Part of a small language model's weights: width 128, learned and rotary positions.
Each number is 128 + 32 x the weight over its row's rms, rounded and kept within 0 to 255. Layers, rows and columns count from 0. Numbers have three digits each. The size before them is the row's rms in percent of the matrix's.

# down: layer 7 MLP down (transposed), 640x128, rms 0.0652, rows 39-49, columns 0-127
# up: layer 7 MLP up, 640x128, rms 0.142, rows 40-49, columns 0-127
down39 108:110103113166137122153126108125050094117084096162089152114085129183108154146124107153147134090079077136111155146135160146092042122083143096131106136044132139154100135135094119177144100187176139111122212129125088112153178099124177124118130095170165102119111153130121116107134164090122180122158133120182128131158110167159114135110135134112106176132175122157111113202143212094103047123148
up40 091:152145173123147101098107138126098122112149134124134185140120124182128123193118108172054174131140158156087149119103169129176093146056106106101147077087173131121097162168208110156142150162137103058113140132113114136132102182176096079165138135072138114131153115113161164109156196134175127159168062121078125150157121091129113106124116171126076123155181095195138067111090100115128099148127
down40 102:069123108098073139114169097108152150155128108087148037105144152121107158120128106165160061147128094146118057126144129134101152105193171151180152157149085122154131112096173095183115125125145092152163153105073101189115133121107174150126133134166096138151091219128100139129101097115055091096129187144136116121055151142131132149131155070110140139111144128064157151111176119137116173143084
up41 092:086119134124116182097128130159123123085159146113155133143104150172156088088120128093151199136067132146121175153110134152164163103127069128135101108164085158152124140135185170113152140143123100105092081113125129162097178130142091072099103135160132198062108101090147153078147074120078117070103106087047124127110103129183129144151078157136094149124162142077153119090113189046131139089129
down41 093:122165126101132097132161131088111156105105067054103148156127133100168152161125162091095082126158107153143135177126081125172157172113164129120050149170100126123129087107119072150157170136137172130166188073104158116147066125133131134056157121143174143108143165169103130159126095128124116134137139155172133110140157080080138125066099136142179111205111114178171156142106158171075085185103
up42 102:115111123111188142126151128149109189163137116144156079104107150128082125179089152066112079169132183110163107133116178129098117122143108093109163179147173096116119158157085170145119090162110127110157171105124128166124099113175127165164098059189099084056079141072138165179108133065145138117106138145099110158164058165095153114123134120126138139095125126114150047164135085140080109181135
down42 107:077146182100108183133113102124129059106127116117109133156162125107088137070158114133171124142117080141069133116121078104126137102133106129186154131150123145079091074140138114149175101114145111149109140177110102150158103142110171148176167186178187136140193180161169106152139157153130059096101136101147134143049146109149125158095128079128095119119095067061094190123124092099114138062123
up43 091:135071122121104116131103103140088147074114143099122073160142103146170083147146126118161124113167115117111135100108144071137069138130154131032123143109146110105107082159151136137188162124126110091115132162109165081080116076189068146099173066100118119111096127132171173124104081141109146194073088126112075189140136130128097145184149157061144072094078112090128124173168136154131167113125
down43 090:145132116129095111088141142107149146112198102200100194166169129102142147068095090157131109192111084134130134117092143119124158115054141127140080138108102147155133143110149128114157116143113107074133103145129166158104158085081141100154172171177139143108100202076108082167158146196160110142170109137187130091067144093140133103096161157139136090067199190115127105128099120120165095146133
up44 105:050063120116150123116116170123220170118148098118116110142149109095108157145116182139176147137117141211100156113061133119108105097156142145150215129144133117053155133185139099094063074138135104106157146142119138145121130145105131128143162129115103106069138153152137139126081077157117150118142102146128120156091122122156212120146123109161145101100123164132172147164200145152214099126126
down44 111:116215097142135114139102143151122084078154125098129208145157144116093162082128137083121117136108115153151081130127143199128148095148115084142120156068156166127198131104159155116163110100132166139166094198095128138101149117116130068119107120132149139178161107184107137112161132158175159113160165144141111062107049054073099104108121078145112151162156132131127077197122146088103129115126
up45 091:158086185147149112063053142124105123154123102127105160115133145171136111108165138130148171102082100090116132120131185130134163143145068096139110207125151105117126140115121113120162148152126086144114049110112090169133135134183038184135070064155082137154142165105098093111107149177098135155101134114180122094145110191113086143159120179173108078079102147192153112142114097138151110139137
down45 089:143164113096104169145183104098127112130162170142155043114157177107138120164071045131096089153128193109128142129115071131126102148102152158168121091122155123097091102165125121125128087082159178091181107122110163113122120110097172095096148136171130118171101140123155127236168162077131125163110126123151119110124115092189097169111112118125146151121132116101117164212118097111068092084120
up46 096:142095111138066123180158080098127147149114146133155136122138175168133076078167155096157144163170128166142108136108120112103116082072191107149070172165070118119140146169056190125087118158095115097090131141082146124104103100113128128081173121053113101109135140118199099104158142124173128108056143113113100167118175091185185122132157154105109106185146134141173116125131180114122159121095
down46 103:080133141116093189112082155192114129157141116104076157072073128090161186119157144162140193136117132125191080078135164115087117061117119099085063128115118153112143122142142177145147089142145142167099111096139102110067137139166131101130122087131063132133146149134175119141168151114107086100127197148176143052165148149134065099122113123111163119166192119141124122120128081157175098153141
up47 095:116133099053167122138112090148118085114074133092132134114119063140181125090114119096188135130150165140102106099126091133106184107114102126148140197093133166133115114155124186114143125074134073111047127081144104132110127128169134125197136081107128149135149102135099141064155117140080123114190100162134122104091097132148090096124173146142120054149128204173183144132083175109135056108124
down47 084:141100179124097116121154151224101153079137109085103082116106133056161115176142117109102112091142116146131191138121132112129112123082118131082241124175145146132167166156117124141079085182118190087142059156148166116094161118118112126118140093135132086161118109107137133118161117113146140053081140132099078090148125094218107152107135129164073164106112111114101142149124106132120166148146
up48 115:082142159116112129122144121034107104154110105134136127076177118099054070143139033105084146100103170130128160055194143151204103144109114110135124135141121135111115136185182101113110123131111089119062111116139136139097122169099100081145144086137092117145106175145121104202168118105149117154090144084165197152152116130120118163095136098126175135135143097157141133100186076137133145114166
down48 127:105165111125071118124139104075144087167124120112165112130100167122107106122196118070198124116128097147083159125112119123096145085146140161116187104123167133088117124131102059067114112116103152142147221142115152122161150105087174110137145078161118173125119187124109134132147104105160074187093149076106193144113119117182103080095108174108175201139117136144118171134141171150129138083180
up49 094:157120117153136127156141103094124087151175110100138137152123115175179143153090126139171117093110161128131090151154120131162128145163088157156116155127159128147081093164104077139074096066107096143103133200124140111101150138089089148127121127089167127210073084133137061086085088095102138137182105127112040104092121163191163138176102181177166124122133160101175209130113142100109111107122
down49 093:081144140128133114086118131129140124130121119147132182101102085144103102106125124140130192110144129150178066142116116181160166121109115081128127126119127141125187161096122235142151191202168115118110121085113166152089148180119165130131125117134098162146130063094096105099091102152114062169118079121166159114177110122152168070101161113067146142169176152097180091123167099196134132131171